Part of a small language model's weights.
Size: 12 layers, width 384, 12 heads of 32, MLP 1536 GELU, vocabulary 2048, 22.9M parameters.
Each number is 200 + 20 x the weight over the matrix's rms, rounded and kept within 0 to 999. Layers, rows and columns count from 0.

# layer 5 MLP up, 1536x384, rms 0.223, rows 567-639, columns 336-383
203,184,190,229,231,189,206,208,217,182,190,214,218,204,181,192,186,192,197,177,198,179,194,198,190,196,211,214,196,228,227,213,216,215,197,202,183,220,230,222,210,187,195,188,186,209,198,217
167,198,182,212,210,209,188,197,192,207,196,228,177,203,183,175,217,205,200,213,189,215,196,197,173,200,162,186,211,210,190,220,184,207,223,212,208,196,210,196,199,184,197,178,199,216,202,247
212,175,193,207,211,200,213,206,226,211,189,199,173,219,173,184,181,205,179,197,194,177,217,172,220,157,237,222,192,192,216,177,166,161,221,185,213,198,200,177,200,202,190,172,201,172,188,161
187,192,213,222,187,185,198,204,205,210,201,203,173,165,200,193,187,225,204,173,192,173,254,182,178,221,198,191,195,210,228,204,247,216,190,216,221,201,217,207,228,201,179,232,195,180,203,218
227,199,197,200,189,209,207,198,198,187,190,221,184,186,196,176,206,189,210,204,216,167,194,220,210,200,216,240,221,220,195,171,155,175,244,177,186,175,217,191,187,186,213,192,165,176,184,219
220,208,218,204,190,166,206,194,210,219,181,187,185,206,238,227,182,177,208,194,210,224,226,188,228,205,191,187,243,256,247,171,199,198,228,231,165,198,179,174,237,186,178,219,221,226,204,207
215,182,215,190,208,227,221,210,211,163,216,200,197,202,191,222,225,173,184,234,212,175,232,237,208,202,183,200,235,184,211,222,172,226,202,184,176,186,206,219,209,202,221,208,190,220,180,153
199,209,197,228,248,192,209,203,203,198,195,197,221,195,244,178,170,228,223,199,198,154,170,191,181,199,221,210,221,172,162,189,203,208,183,218,184,199,210,246,242,169,215,181,192,181,210,223
226,207,179,208,155,163,193,206,186,130,171,222,208,193,218,224,181,212,193,184,224,164,220,160,177,168,176,199,195,213,191,218,193,215,209,161,190,192,236,189,203,221,211,217,218,187,180,182
208,195,192,175,219,162,220,197,217,202,211,194,178,164,217,210,210,237,209,181,201,228,184,186,178,206,200,188,202,204,161,199,206,234,212,197,179,195,187,207,219,177,237,210,204,210,227,189
191,206,205,183,173,203,182,193,186,163,224,177,167,182,212,230,216,211,220,202,205,223,180,224,190,202,234,232,236,160,176,209,212,218,198,215,220,204,198,200,225,212,163,187,171,169,165,206
192,168,192,236,153,192,215,241,205,194,233,202,189,210,238,184,225,188,153,160,200,192,192,216,198,183,188,215,190,187,225,214,226,191,210,213,227,203,207,198,211,186,186,174,203,214,208,222
190,194,220,213,180,215,204,169,193,190,199,229,179,200,218,182,216,215,233,209,184,185,205,184,186,164,188,227,212,208,236,235,215,150,225,189,209,220,209,211,191,167,196,202,189,142,189,221
216,192,174,196,223,227,236,200,198,236,209,205,198,202,199,177,215,184,193,202,204,211,210,202,253,167,200,249,185,218,231,202,208,195,202,221,258,188,197,204,216,214,192,240,208,182,210,201
214,197,211,246,185,164,198,183,186,200,257,171,210,195,174,227,193,182,193,186,172,189,175,198,181,211,208,174,171,219,245,209,190,199,197,182,219,201,161,152,193,214,164,206,183,205,224,229
163,191,227,183,203,185,190,209,174,187,213,187,208,208,198,196,226,176,200,199,202,177,221,193,156,217,192,169,153,215,228,199,217,185,208,232,190,177,178,201,210,201,212,195,219,152,189,186
187,202,197,182,165,211,209,225,205,197,190,203,207,210,171,191,187,201,227,197,205,222,250,193,205,168,228,213,215,194,186,228,195,179,190,238,196,208,207,203,193,160,227,216,209,173,181,224
214,186,200,207,235,199,201,212,202,227,168,192,225,170,199,190,221,199,207,217,188,211,199,179,186,214,193,221,217,202,199,210,153,168,202,179,192,172,207,206,203,196,189,177,194,178,234,210
225,189,172,185,200,187,207,244,228,207,195,223,219,186,198,232,182,198,193,215,166,184,198,211,210,171,196,192,224,228,199,216,189,198,191,177,184,224,166,225,204,208,177,217,202,203,203,197
224,210,199,185,192,212,199,206,187,174,184,205,157,205,206,205,229,188,206,224,216,196,175,202,180,176,192,215,194,192,193,203,223,188,221,197,232,235,206,165,143,191,189,199,189,199,228,193
190,178,236,205,177,227,202,236,208,235,210,208,189,206,185,201,221,192,209,185,203,203,199,198,181,203,175,189,193,240,185,176,202,228,207,195,200,208,205,194,200,163,194,221,201,220,169,229
190,146,199,215,205,199,175,216,202,198,257,211,208,173,187,211,197,237,206,197,216,225,178,225,173,215,211,217,193,195,204,207,211,218,223,220,177,236,187,190,183,192,207,223,210,165,223,184
194,207,155,208,223,194,218,221,209,236,207,162,198,195,214,197,205,223,222,185,200,199,171,153,187,185,189,235,168,192,220,193,245,231,196,216,181,211,204,212,215,191,226,218,185,179,232,203
239,200,211,172,188,186,214,186,173,225,160,200,187,198,163,211,218,244,199,209,168,200,219,153,170,159,218,203,206,220,190,236,222,190,203,222,204,210,200,189,171,224,192,247,170,170,236,168
187,238,193,205,212,154,185,189,199,190,168,208,152,189,192,182,200,231,197,185,204,176,186,149,184,241,182,193,174,194,203,185,192,212,182,188,207,212,186,183,195,207,213,249,200,184,175,187
215,218,185,208,191,242,180,195,190,207,194,228,203,160,209,191,170,197,184,222,208,198,185,194,199,186,179,201,213,214,211,192,194,246,173,186,166,171,203,215,183,202,211,204,231,191,232,217
193,216,203,231,181,198,191,187,205,214,223,230,182,195,203,211,187,193,182,214,207,193,167,196,197,200,202,217,166,225,211,172,214,178,224,152,194,182,225,159,193,209,197,245,204,202,204,207
207,195,190,221,189,199,201,219,182,178,160,187,183,237,152,176,213,197,210,205,227,177,226,218,199,230,224,194,225,186,233,204,213,215,209,181,229,202,217,195,196,215,214,209,216,243,189,187
202,183,191,209,172,176,207,198,185,188,193,188,181,181,162,216,204,237,215,225,237,219,194,224,209,143,196,254,215,231,190,213,183,197,204,207,204,174,217,218,218,183,193,231,240,183,226,201
166,196,195,245,184,201,196,189,211,184,194,187,204,182,199,230,216,193,187,212,196,181,199,204,153,199,214,189,166,204,187,226,228,208,179,176,195,195,211,208,220,195,182,195,203,203,206,195
222,201,208,214,193,172,182,202,196,178,222,192,227,182,180,201,193,191,192,197,209,183,205,195,241,210,198,188,203,231,212,214,203,182,195,203,193,208,243,230,185,200,199,200,177,206,185,242
198,203,204,203,172,203,209,234,179,212,195,162,198,206,202,194,206,208,181,208,189,188,183,191,166,179,208,214,198,232,216,188,210,187,213,214,221,202,206,228,222,210,191,199,198,222,199,226
210,195,200,202,241,179,178,234,207,189,229,215,193,222,199,223,210,204,227,224,204,184,197,212,203,175,186,198,202,199,184,216,197,197,195,212,181,192,198,229,192,187,219,201,212,176,208,201
206,178,191,210,180,218,223,190,222,214,180,191,171,206,214,189,200,186,221,209,201,185,223,198,192,200,209,190,212,215,192,225,215,168,235,230,185,190,160,191,186,230,162,194,235,208,213,213
187,204,204,156,205,188,190,234,185,179,186,218,161,204,193,218,191,197,194,209,223,228,197,231,193,203,186,206,178,182,188,207,170,165,184,183,203,244,215,174,211,191,194,236,193,221,185,189
163,200,188,221,206,214,195,198,175,212,202,198,207,132,190,193,202,234,207,204,232,185,199,188,227,212,223,182,164,211,203,204,197,208,214,204,194,216,206,181,212,218,218,215,180,184,216,221
165,176,215,214,190,212,240,214,195,214,235,180,154,179,196,200,186,210,193,227,159,174,213,169,159,203,202,228,218,199,206,168,202,185,228,236,177,224,207,206,237,178,169,195,188,243,216,186
213,220,220,199,180,160,189,177,183,164,185,223,193,185,195,203,198,162,188,218,241,199,237,202,235,212,209,184,179,218,185,192,217,195,204,175,221,170,225,209,162,192,209,192,206,170,201,211
181,208,193,197,226,165,195,199,212,192,195,211,172,202,191,169,181,208,232,175,208,188,200,205,188,180,216,202,239,185,194,215,200,180,196,209,243,205,196,221,189,214,190,186,167,218,213,203
195,204,213,204,181,188,211,221,180,217,201,221,226,188,190,197,180,220,195,218,168,211,226,189,221,213,220,187,211,191,198,176,211,224,174,216,213,180,146,171,205,158,203,196,199,178,183,232
223,215,210,153,168,220,224,208,165,213,175,201,204,188,200,180,138,220,186,203,221,249,190,189,196,138,228,211,203,220,216,200,162,201,185,212,196,221,205,190,199,197,171,193,181,194,190,228
179,197,193,199,187,162,204,226,200,242,186,228,217,210,187,191,192,184,159,206,170,217,209,206,199,196,196,210,209,201,204,245,182,211,215,223,222,183,201,199,162,168,189,206,161,189,205,221
187,187,199,137,186,190,224,201,228,221,154,181,174,194,227,192,183,164,171,195,214,233,193,188,204,194,203,203,224,202,203,204,216,159,193,178,214,212,190,189,180,217,196,221,191,194,234,193
234,202,206,204,205,209,183,218,162,152,219,182,177,198,240,205,167,205,166,193,253,154,199,159,235,206,195,202,181,185,209,230,178,161,218,226,195,228,188,180,196,213,163,234,188,229,174,231
224,205,201,200,186,196,193,184,206,196,199,203,179,213,213,197,168,199,201,244,187,216,199,194,206,231,198,199,148,213,212,195,202,182,198,183,222,221,204,217,187,195,262,195,197,217,178,213
183,219,195,193,212,195,212,200,185,240,195,199,181,200,212,217,216,195,194,216,156,179,225,221,201,183,190,210,228,217,218,236,191,230,182,131,184,197,175,212,190,179,164,216,234,208,198,218
165,179,176,226,170,172,238,195,209,205,199,201,172,190,194,178,202,187,197,191,203,199,164,228,212,195,208,184,197,186,176,196,218,197,201,190,208,169,206,224,237,210,211,269,194,209,227,195
228,184,204,209,199,223,183,201,204,207,211,214,190,148,221,176,187,184,247,233,217,196,214,196,193,173,186,194,196,201,219,152,212,177,191,202,177,180,203,212,182,226,217,191,208,205,217,216
194,190,206,177,190,199,194,215,192,199,180,214,205,178,180,199,180,192,188,202,226,179,188,198,185,229,182,203,181,213,211,206,186,195,185,227,213,204,215,176,204,195,206,186,192,184,195,195
233,195,183,181,179,176,203,201,205,218,176,174,183,250,193,217,231,201,207,194,199,171,188,204,191,206,210,231,218,205,206,195,185,185,204,245,191,174,212,178,210,236,218,208,208,192,198,217
186,208,216,269,191,163,207,136,168,227,162,191,213,182,164,195,160,185,164,174,205,178,212,167,222,156,187,216,222,220,213,202,165,200,190,189,233,224,237,190,178,207,150,267,201,226,192,210
201,186,209,225,237,200,180,201,185,147,228,183,216,176,194,201,198,208,199,235,243,186,192,178,202,177,174,182,194,212,231,199,203,207,193,183,176,226,187,205,186,225,166,181,184,196,186,195
190,195,207,178,191,185,201,204,219,166,214,221,181,187,163,197,191,206,233,171,168,191,227,180,182,179,176,170,227,143,222,232,225,236,194,214,227,192,193,203,172,205,223,212,227,206,232,190
208,192,183,203,218,182,228,221,208,252,203,184,131,195,185,214,183,195,187,216,219,196,169,252,228,196,186,175,187,219,188,198,174,193,206,223,225,152,223,196,174,203,165,202,191,195,193,185
247,207,175,213,218,194,203,198,204,165,246,209,192,198,208,218,237,203,151,215,178,208,246,215,200,176,212,196,195,184,197,199,218,191,206,175,190,181,210,199,196,240,196,197,224,189,232,229
171,217,193,224,200,176,188,195,178,194,192,197,191,193,219,187,185,195,196,160,215,211,185,196,196,200,216,190,196,194,170,188,198,215,203,208,227,212,205,205,215,192,183,193,212,225,183,172
229,204,182,232,164,188,208,174,195,219,212,206,165,211,183,202,192,209,220,174,192,202,185,239,207,195,199,184,215,190,197,180,207,187,204,193,194,182,234,208,203,222,200,189,218,212,216,198
217,189,206,174,211,188,190,169,199,246,214,220,178,232,195,212,189,194,178,236,174,156,192,203,205,201,142,197,181,229,188,217,189,200,186,194,213,210,189,171,209,186,233,197,135,225,236,213
207,199,163,240,171,195,206,204,171,194,198,216,210,203,223,197,210,202,221,181,152,201,182,213,189,217,204,184,192,200,215,210,180,217,162,215,184,224,162,226,196,203,199,198,187,183,253,193
155,174,173,185,183,198,195,236,202,175,211,195,197,221,188,216,190,177,182,215,228,173,192,198,199,191,195,205,209,207,218,224,242,208,172,227,202,168,234,194,201,216,205,187,217,217,200,202
212,188,193,181,188,190,206,184,198,184,192,230,194,208,186,173,181,209,199,193,175,231,214,198,192,216,185,178,209,180,187,230,214,200,205,185,190,230,220,231,189,199,187,191,176,192,164,200
196,209,200,214,183,204,217,188,229,185,204,188,187,180,234,228,180,154,238,205,214,193,212,209,202,203,228,177,195,189,170,236,173,195,197,195,187,214,201,213,173,193,191,185,209,197,186,189
218,200,180,185,179,207,210,208,191,207,199,182,201,197,218,169,204,195,167,223,205,216,209,194,172,184,198,165,191,207,191,208,169,212,194,169,211,204,229,196,202,235,216,171,205,205,212,204
210,206,197,211,214,191,144,177,185,221,213,182,213,239,217,161,206,231,231,189,170,184,161,201,184,197,170,223,198,226,222,203,220,227,176,202,203,186,169,165,221,187,181,232,178,203,218,209
209,181,187,211,178,170,207,188,196,214,176,198,178,182,168,196,207,216,188,214,227,249,202,184,202,200,215,243,144,209,194,225,216,235,215,202,232,215,186,192,190,200,203,207,210,164,237,186
246,224,154,157,208,199,207,210,203,236,196,216,192,207,199,193,213,215,206,199,205,180,202,190,173,192,211,175,168,178,151,189,182,204,170,180,212,135,196,176,178,231,229,228,180,214,195,209
242,217,174,248,205,211,201,199,202,245,190,174,225,197,191,168,219,209,196,208,172,200,209,183,209,231,187,212,245,201,172,215,212,209,212,219,207,185,234,177,151,151,210,189,198,197,198,217
199,225,232,177,169,175,175,204,188,188,198,207,182,206,220,214,208,146,156,169,199,198,222,170,190,204,199,218,215,219,184,206,178,183,206,224,214,196,191,179,236,169,212,209,182,165,208,191
204,236,252,238,197,164,194,181,211,193,190,180,203,199,214,172,195,181,192,145,198,196,212,184,193,205,196,190,214,222,248,191,174,182,142,202,241,187,160,184,200,175,219,197,232,218,198,196
194,209,194,230,218,156,196,203,190,201,169,193,185,182,194,202,207,212,245,177,188,192,217,226,201,211,178,227,205,187,205,185,175,176,206,191,197,193,197,203,207,198,211,180,187,195,194,193
191,180,233,168,171,164,209,216,197,212,216,198,213,207,210,210,205,181,161,187,165,179,205,193,203,209,225,175,214,204,187,208,206,215,183,196,204,196,209,239,229,166,180,183,175,182,211,190
188,214,210,229,156,215,202,155,202,167,242,198,185,201,211,215,218,150,175,225,184,229,217,202,181,202,188,173,192,196,224,260,171,182,202,187,193,242,207,165,219,172,161,219,207,196,214,204
187,245,200,216,227,208,197,208,211,209,194,231,189,180,190,176,173,176,220,212,166,187,245,203,190,210,227,168,212,223,211,215,188,232,229,210,200,200,187,181,164,200,189,248,205,209,184,185
# layer 5 MLP down (transposed), 1536x384, rms 0.16, rows 567-638, columns 336-383
184,203,217,221,201,194,220,188,192,205,207,197,204,214,205,187,197,241,186,197,207,202,178,200,194,222,203,196,216,152,200,220,217,212,185,214,194,212,189,165,202,210,199,184,217,172,204,193
171,172,171,185,240,207,200,206,193,170,227,205,201,205,182,173,201,203,212,200,220,196,196,223,202,203,177,191,207,220,178,212,163,194,221,199,212,183,176,200,201,216,200,181,189,196,215,199
226,217,185,148,181,216,210,184,186,202,189,213,223,212,216,209,180,183,185,242,224,195,214,171,191,215,206,218,183,232,209,200,188,225,179,199,184,207,201,196,194,187,179,218,194,203,165,205
216,185,156,182,239,207,207,182,216,188,217,169,182,206,206,178,213,216,225,231,214,213,219,195,221,208,197,205,177,160,184,219,216,180,215,172,197,243,180,204,205,176,201,222,174,216,157,202
200,177,237,207,227,220,156,193,259,232,199,208,205,182,264,189,230,214,183,241,235,190,213,188,207,193,194,164,178,196,200,152,193,186,217,223,215,170,206,216,217,173,201,186,193,228,205,213
220,230,204,185,194,168,185,203,187,221,229,191,199,168,208,211,220,195,212,226,197,202,217,194,202,202,172,168,215,220,200,218,166,218,199,231,199,186,190,214,203,174,238,221,175,231,195,220
171,219,216,192,196,207,189,190,184,197,183,221,235,210,179,205,209,196,227,191,200,219,197,216,187,205,242,189,178,208,218,178,190,232,176,205,197,202,186,186,233,200,182,215,176,161,221,198
216,217,212,236,223,171,209,197,188,159,203,206,166,210,206,200,232,227,223,162,181,182,230,183,179,194,189,179,192,193,192,241,211,238,211,210,186,199,171,223,222,202,204,186,231,230,213,226
230,191,214,192,228,234,204,221,199,189,211,213,229,161,192,224,216,209,178,162,219,192,227,207,204,194,200,217,216,198,166,184,230,182,189,169,213,184,252,217,198,175,186,170,224,204,180,184
191,222,199,192,201,206,134,201,198,215,210,206,219,204,207,229,206,213,212,199,183,200,212,189,227,228,204,200,203,188,169,171,203,189,218,185,203,172,207,202,185,188,165,193,168,205,181,221
197,180,194,230,193,219,213,210,213,203,214,219,203,208,167,191,197,192,190,207,252,203,221,164,206,188,184,169,198,199,198,191,221,180,167,192,176,226,223,211,199,202,212,203,226,232,207,202
169,204,196,185,213,208,196,189,168,179,212,162,248,200,166,188,187,244,181,190,207,200,144,225,211,195,182,182,209,194,190,156,186,225,230,180,219,229,201,183,229,204,177,212,203,207,199,205
212,194,191,178,211,228,236,218,210,185,205,242,203,205,185,178,178,232,243,192,174,177,210,154,208,230,208,223,168,233,192,196,164,220,214,206,235,178,202,189,231,170,218,189,175,200,195,189
210,197,149,168,193,186,213,191,190,214,214,208,193,227,180,210,222,214,152,189,210,196,240,199,274,174,184,164,144,214,192,195,201,201,212,238,191,225,233,214,177,204,223,182,182,177,236,188
203,238,217,204,194,216,236,189,235,216,199,201,173,196,196,208,201,183,178,202,199,176,172,152,199,195,198,172,203,254,176,203,199,181,211,182,148,193,198,213,186,210,229,216,219,176,162,219
195,216,204,219,219,190,163,238,225,217,228,177,190,191,201,189,217,170,201,223,205,199,191,236,197,193,190,219,195,183,210,200,216,209,193,190,202,221,200,200,210,176,221,207,194,211,211,219
198,205,198,234,182,197,204,198,202,214,216,217,163,177,188,206,211,176,213,211,223,187,207,222,169,185,237,204,241,185,176,198,191,189,169,233,193,193,200,173,184,185,219,189,239,190,158,229
172,201,193,222,195,198,217,195,213,201,228,208,197,202,194,229,196,164,206,163,221,234,207,207,187,202,207,237,203,183,157,198,200,221,179,203,233,188,197,181,184,222,175,191,194,235,167,230
212,214,216,202,192,190,207,193,143,215,206,247,191,189,209,188,188,173,202,210,185,198,199,221,180,247,205,190,195,223,195,250,160,182,191,195,243,145,176,199,223,195,167,209,199,177,173,204
198,158,211,207,224,207,206,187,190,207,173,177,182,242,215,198,223,209,156,223,213,188,229,200,196,192,187,200,213,227,197,182,218,208,202,215,207,184,213,176,164,168,189,169,207,193,189,201
220,178,159,218,177,210,176,219,213,182,198,178,228,208,218,220,170,190,202,219,188,204,201,195,168,184,232,177,213,203,180,229,192,197,200,214,219,240,193,194,197,210,184,194,187,182,204,174
174,257,213,203,209,196,227,191,208,205,181,216,164,195,195,166,186,226,215,210,237,201,192,243,183,195,197,178,185,174,194,253,163,207,208,206,180,175,206,190,209,222,242,205,188,208,233,200
190,205,164,203,201,178,196,200,189,191,194,173,159,202,198,160,180,214,144,197,228,212,203,163,222,228,177,200,220,189,193,199,213,181,227,216,193,163,204,189,219,251,153,213,207,240,202,169
206,229,207,168,200,187,183,223,192,225,201,207,215,174,206,205,161,224,215,203,218,190,169,195,188,247,215,221,202,195,172,185,244,206,197,183,195,166,190,211,188,232,178,209,198,219,233,200
205,202,175,181,210,162,184,206,195,194,172,164,179,189,235,202,240,239,213,193,209,206,189,184,186,215,235,209,182,215,190,222,184,178,190,176,181,224,206,177,192,193,213,204,191,192,210,154
183,177,222,213,182,189,182,183,214,251,178,221,158,212,163,206,177,203,196,234,194,211,243,213,185,239,178,177,222,172,175,190,184,201,237,240,197,203,178,200,224,220,205,163,164,170,217,151
221,210,195,194,211,230,220,199,197,219,208,187,242,195,224,197,199,186,179,174,217,183,201,200,155,207,203,229,196,193,219,228,198,240,183,202,225,207,202,197,212,178,202,200,165,186,169,192
209,185,220,190,220,195,191,198,209,222,217,186,238,183,224,190,198,198,216,198,220,157,187,201,212,209,228,192,199,191,201,226,193,200,206,201,193,185,211,202,173,193,198,192,221,158,202,227
207,191,177,178,215,173,186,194,223,193,230,206,186,194,200,157,221,190,193,213,169,232,183,177,223,187,175,212,205,182,228,227,189,186,217,206,192,188,212,194,206,201,181,219,216,186,200,209
217,203,219,187,233,239,202,194,202,185,191,184,195,170,204,246,174,189,183,190,204,201,196,215,187,169,180,164,178,219,230,198,186,215,146,243,195,227,181,180,166,196,203,182,205,184,171,201
174,225,194,223,223,199,207,206,186,181,166,213,181,187,204,197,193,201,241,232,148,218,204,202,191,157,221,180,194,151,209,204,199,185,211,166,201,187,185,215,212,197,204,191,205,186,219,189
218,200,204,207,230,192,203,187,182,211,217,200,210,200,201,239,189,193,219,197,192,188,189,209,226,213,186,220,234,182,200,194,231,203,220,159,174,175,196,206,198,181,178,210,203,153,202,215
195,211,207,213,199,215,190,222,235,196,212,206,174,204,183,208,155,192,176,191,235,205,197,229,177,202,234,184,195,195,183,199,193,196,200,207,234,192,210,185,199,235,222,188,203,196,187,172
184,229,204,228,215,203,212,213,218,183,157,201,219,222,191,252,169,229,184,161,202,201,179,238,188,215,197,176,204,209,174,190,195,190,228,235,185,222,183,186,159,213,162,218,237,187,190,188
209,199,205,194,234,208,197,180,181,208,195,223,205,213,189,177,207,187,205,179,221,172,190,200,211,214,219,198,210,194,182,156,194,207,199,231,184,202,176,199,197,196,198,189,206,176,178,230
178,238,182,197,203,227,217,213,192,182,192,193,192,215,193,195,234,208,241,228,227,189,223,210,182,185,209,155,205,203,187,195,236,209,211,235,212,188,227,200,206,191,211,180,182,217,218,191
146,175,205,213,203,220,202,183,202,200,174,217,195,178,216,235,189,254,199,255,204,185,199,175,205,217,198,196,203,159,207,198,198,203,220,240,169,212,218,194,184,199,180,203,226,217,200,217
186,230,182,221,186,187,215,203,187,198,200,192,223,218,187,196,242,199,210,188,205,200,193,231,187,197,208,228,219,176,200,195,194,206,184,204,163,204,209,203,200,206,253,164,199,198,185,225
208,235,201,211,202,207,210,172,174,203,173,195,221,209,214,202,193,194,203,239,208,196,177,241,224,217,181,195,222,195,200,168,194,226,194,236,204,207,169,205,214,195,199,218,216,187,199,175
205,186,201,211,187,207,218,192,189,213,201,207,197,196,180,202,198,201,210,247,205,211,209,173,198,196,230,190,166,211,205,168,180,222,184,225,187,222,207,240,197,180,200,195,219,214,190,211
198,208,186,196,152,202,185,236,239,214,219,212,197,218,209,194,225,210,186,149,182,154,205,216,212,207,173,212,230,178,194,192,234,182,169,226,208,194,189,184,198,219,249,210,211,211,177,215
177,218,188,205,230,183,173,217,189,177,193,201,231,197,178,205,207,180,200,203,193,198,176,211,213,170,173,173,193,199,200,160,167,191,190,224,205,227,202,176,198,196,171,186,188,167,222,156
220,201,202,183,196,225,193,210,211,188,170,218,233,212,191,200,193,186,233,178,207,208,169,207,190,200,192,174,222,184,176,198,189,207,181,187,212,238,195,196,204,181,184,202,211,165,225,188
197,213,203,196,254,212,221,184,221,185,216,194,201,196,213,186,178,211,188,197,232,194,156,213,203,231,158,188,240,186,189,177,198,169,212,193,201,227,247,209,220,251,202,206,231,253,226,185
180,236,162,198,202,186,180,203,223,202,199,184,151,221,200,206,195,242,183,213,234,221,191,195,221,179,225,256,166,239,202,221,221,199,196,222,200,214,211,237,219,186,159,197,142,215,207,224
180,212,191,223,214,193,182,149,147,211,216,195,227,230,192,226,208,238,210,209,199,195,188,224,200,199,223,181,170,232,192,185,190,220,181,167,194,222,177,184,222,173,205,208,246,179,204,192
214,209,207,217,190,215,188,194,192,198,200,191,216,196,205,197,201,188,188,203,243,171,216,157,176,180,167,180,213,182,196,255,177,214,164,198,205,186,191,223,216,207,193,207,184,203,218,210
190,196,199,210,234,212,200,198,198,204,185,231,204,183,214,182,190,179,212,198,185,215,177,209,198,185,182,201,202,208,197,142,196,208,194,226,187,231,179,199,163,203,248,201,181,211,198,192
209,206,213,215,207,237,210,181,201,229,197,211,174,176,225,191,203,211,219,194,203,196,206,217,197,208,196,216,193,230,202,171,169,228,166,242,199,190,204,191,194,176,218,210,189,205,172,208
238,221,216,202,181,180,215,191,208,199,186,214,177,198,200,220,215,232,210,226,165,233,247,199,191,214,212,208,171,213,192,202,221,172,198,227,174,174,155,185,196,206,174,179,184,173,199,213
231,217,235,232,217,209,199,157,189,201,206,177,206,198,202,229,237,172,211,163,250,173,153,192,251,170,203,221,179,178,187,174,192,193,208,203,200,187,170,173,213,247,224,245,229,208,220,175
222,205,210,185,202,223,174,184,238,228,194,204,170,238,193,183,207,195,191,187,163,201,158,237,186,168,175,221,212,211,169,185,216,162,199,199,183,174,214,226,171,208,230,183,188,194,193,201
198,204,233,217,187,183,195,185,201,184,192,147,158,213,186,180,177,204,215,172,209,195,196,181,202,209,189,165,226,234,184,221,206,177,203,182,223,205,202,211,178,215,180,167,202,226,170,196
178,189,180,201,202,210,215,185,208,195,199,215,216,217,200,191,227,191,219,169,207,166,220,193,180,209,212,213,199,173,194,202,228,183,221,161,198,207,235,216,217,190,186,190,204,201,225,204
194,231,167,166,176,196,216,213,207,200,183,193,192,171,222,206,183,193,193,224,228,176,198,215,210,202,207,184,229,183,178,188,211,163,180,200,193,221,149,215,186,173,208,187,231,217,198,178
212,160,176,198,190,186,179,171,193,183,196,208,181,226,235,189,165,218,210,195,238,188,207,182,151,198,201,187,235,239,195,205,181,202,210,240,218,190,169,233,179,184,194,205,199,197,181,183
191,190,212,158,228,201,222,219,210,214,188,195,235,183,199,150,182,181,169,194,186,179,259,151,229,204,200,220,174,179,181,213,206,210,203,176,213,196,186,204,199,205,188,192,211,206,238,180
211,192,178,194,197,174,225,194,175,204,184,163,214,178,203,225,158,157,218,219,234,192,194,202,220,149,179,167,180,202,193,155,182,187,194,205,204,197,202,222,218,203,224,228,212,177,224,211
170,206,203,160,152,202,189,208,230,196,253,201,167,220,223,207,220,211,189,172,212,220,182,225,223,204,194,229,192,220,206,204,181,193,177,214,240,170,171,214,190,192,192,202,173,236,200,185
192,190,214,177,228,224,189,212,220,187,190,209,224,208,207,194,214,207,216,207,231,192,192,195,190,200,210,230,192,192,228,225,220,209,228,236,229,200,227,176,166,199,220,200,184,220,174,198
160,211,207,212,218,179,173,159,231,194,194,234,213,182,187,183,186,223,182,216,216,181,197,196,179,175,192,166,187,225,179,169,182,222,191,185,214,212,187,157,214,171,161,197,198,205,209,173
195,218,180,217,198,181,167,206,234,160,186,193,172,174,198,198,224,209,187,201,187,194,167,213,166,185,251,187,167,194,209,221,197,193,216,211,219,168,195,179,163,189,223,185,195,214,197,193
212,216,192,196,233,199,187,188,189,233,210,221,193,183,190,189,241,197,209,191,221,208,206,217,204,201,213,196,204,188,193,196,201,193,185,203,211,205,176,192,185,191,195,180,215,186,231,170
197,255,203,178,173,206,229,145,235,206,211,210,196,215,188,191,190,241,212,204,220,211,181,207,179,232,176,215,239,216,195,176,185,183,177,221,195,210,185,214,196,204,194,197,190,201,215,200
206,190,192,189,210,181,154,199,177,217,176,188,196,204,184,212,213,205,185,188,179,239,186,214,184,211,207,233,178,218,196,167,210,199,186,195,213,243,201,196,167,207,179,224,179,196,221,227
203,199,234,193,205,211,198,202,201,188,190,187,230,236,197,175,196,215,243,193,201,223,196,213,190,208,189,206,181,182,210,217,202,205,190,217,231,175,211,225,178,188,200,209,176,163,185,204
245,207,210,193,193,194,240,198,237,172,214,207,185,208,144,219,239,223,196,196,224,196,194,227,180,254,182,188,164,175,250,215,212,178,198,159,204,199,192,191,225,190,227,200,203,202,205,200
209,225,237,214,194,185,185,149,190,205,208,204,222,188,148,219,214,199,192,221,179,189,204,170,216,184,183,147,242,186,176,186,254,196,190,198,235,184,216,238,177,181,221,178,155,213,189,233
191,185,234,226,217,186,204,198,185,243,197,171,163,234,219,196,211,209,218,214,212,207,199,194,191,180,170,220,191,238,183,182,228,218,206,191,152,235,218,216,189,216,194,227,214,220,206,196
196,178,217,215,229,191,193,205,187,208,191,202,183,227,187,169,183,208,201,182,203,192,210,207,181,216,191,205,211,179,157,181,189,226,208,187,219,204,215,192,229,226,191,232,211,199,170,207
228,207,187,189,198,216,195,195,253,201,154,180,182,198,206,220,185,222,193,215,209,173,199,188,195,197,200,200,201,224,185,180,205,234,194,240,214,211,222,182,211,196,166,161,217,216,206,182
194,213,162,193,194,210,214,192,194,168,183,200,242,212,157,215,173,182,204,194,182,207,179,215,193,214,188,169,174,178,130,194,212,217,190,180,196,243,182,213,183,172,209,198,217,181,197,191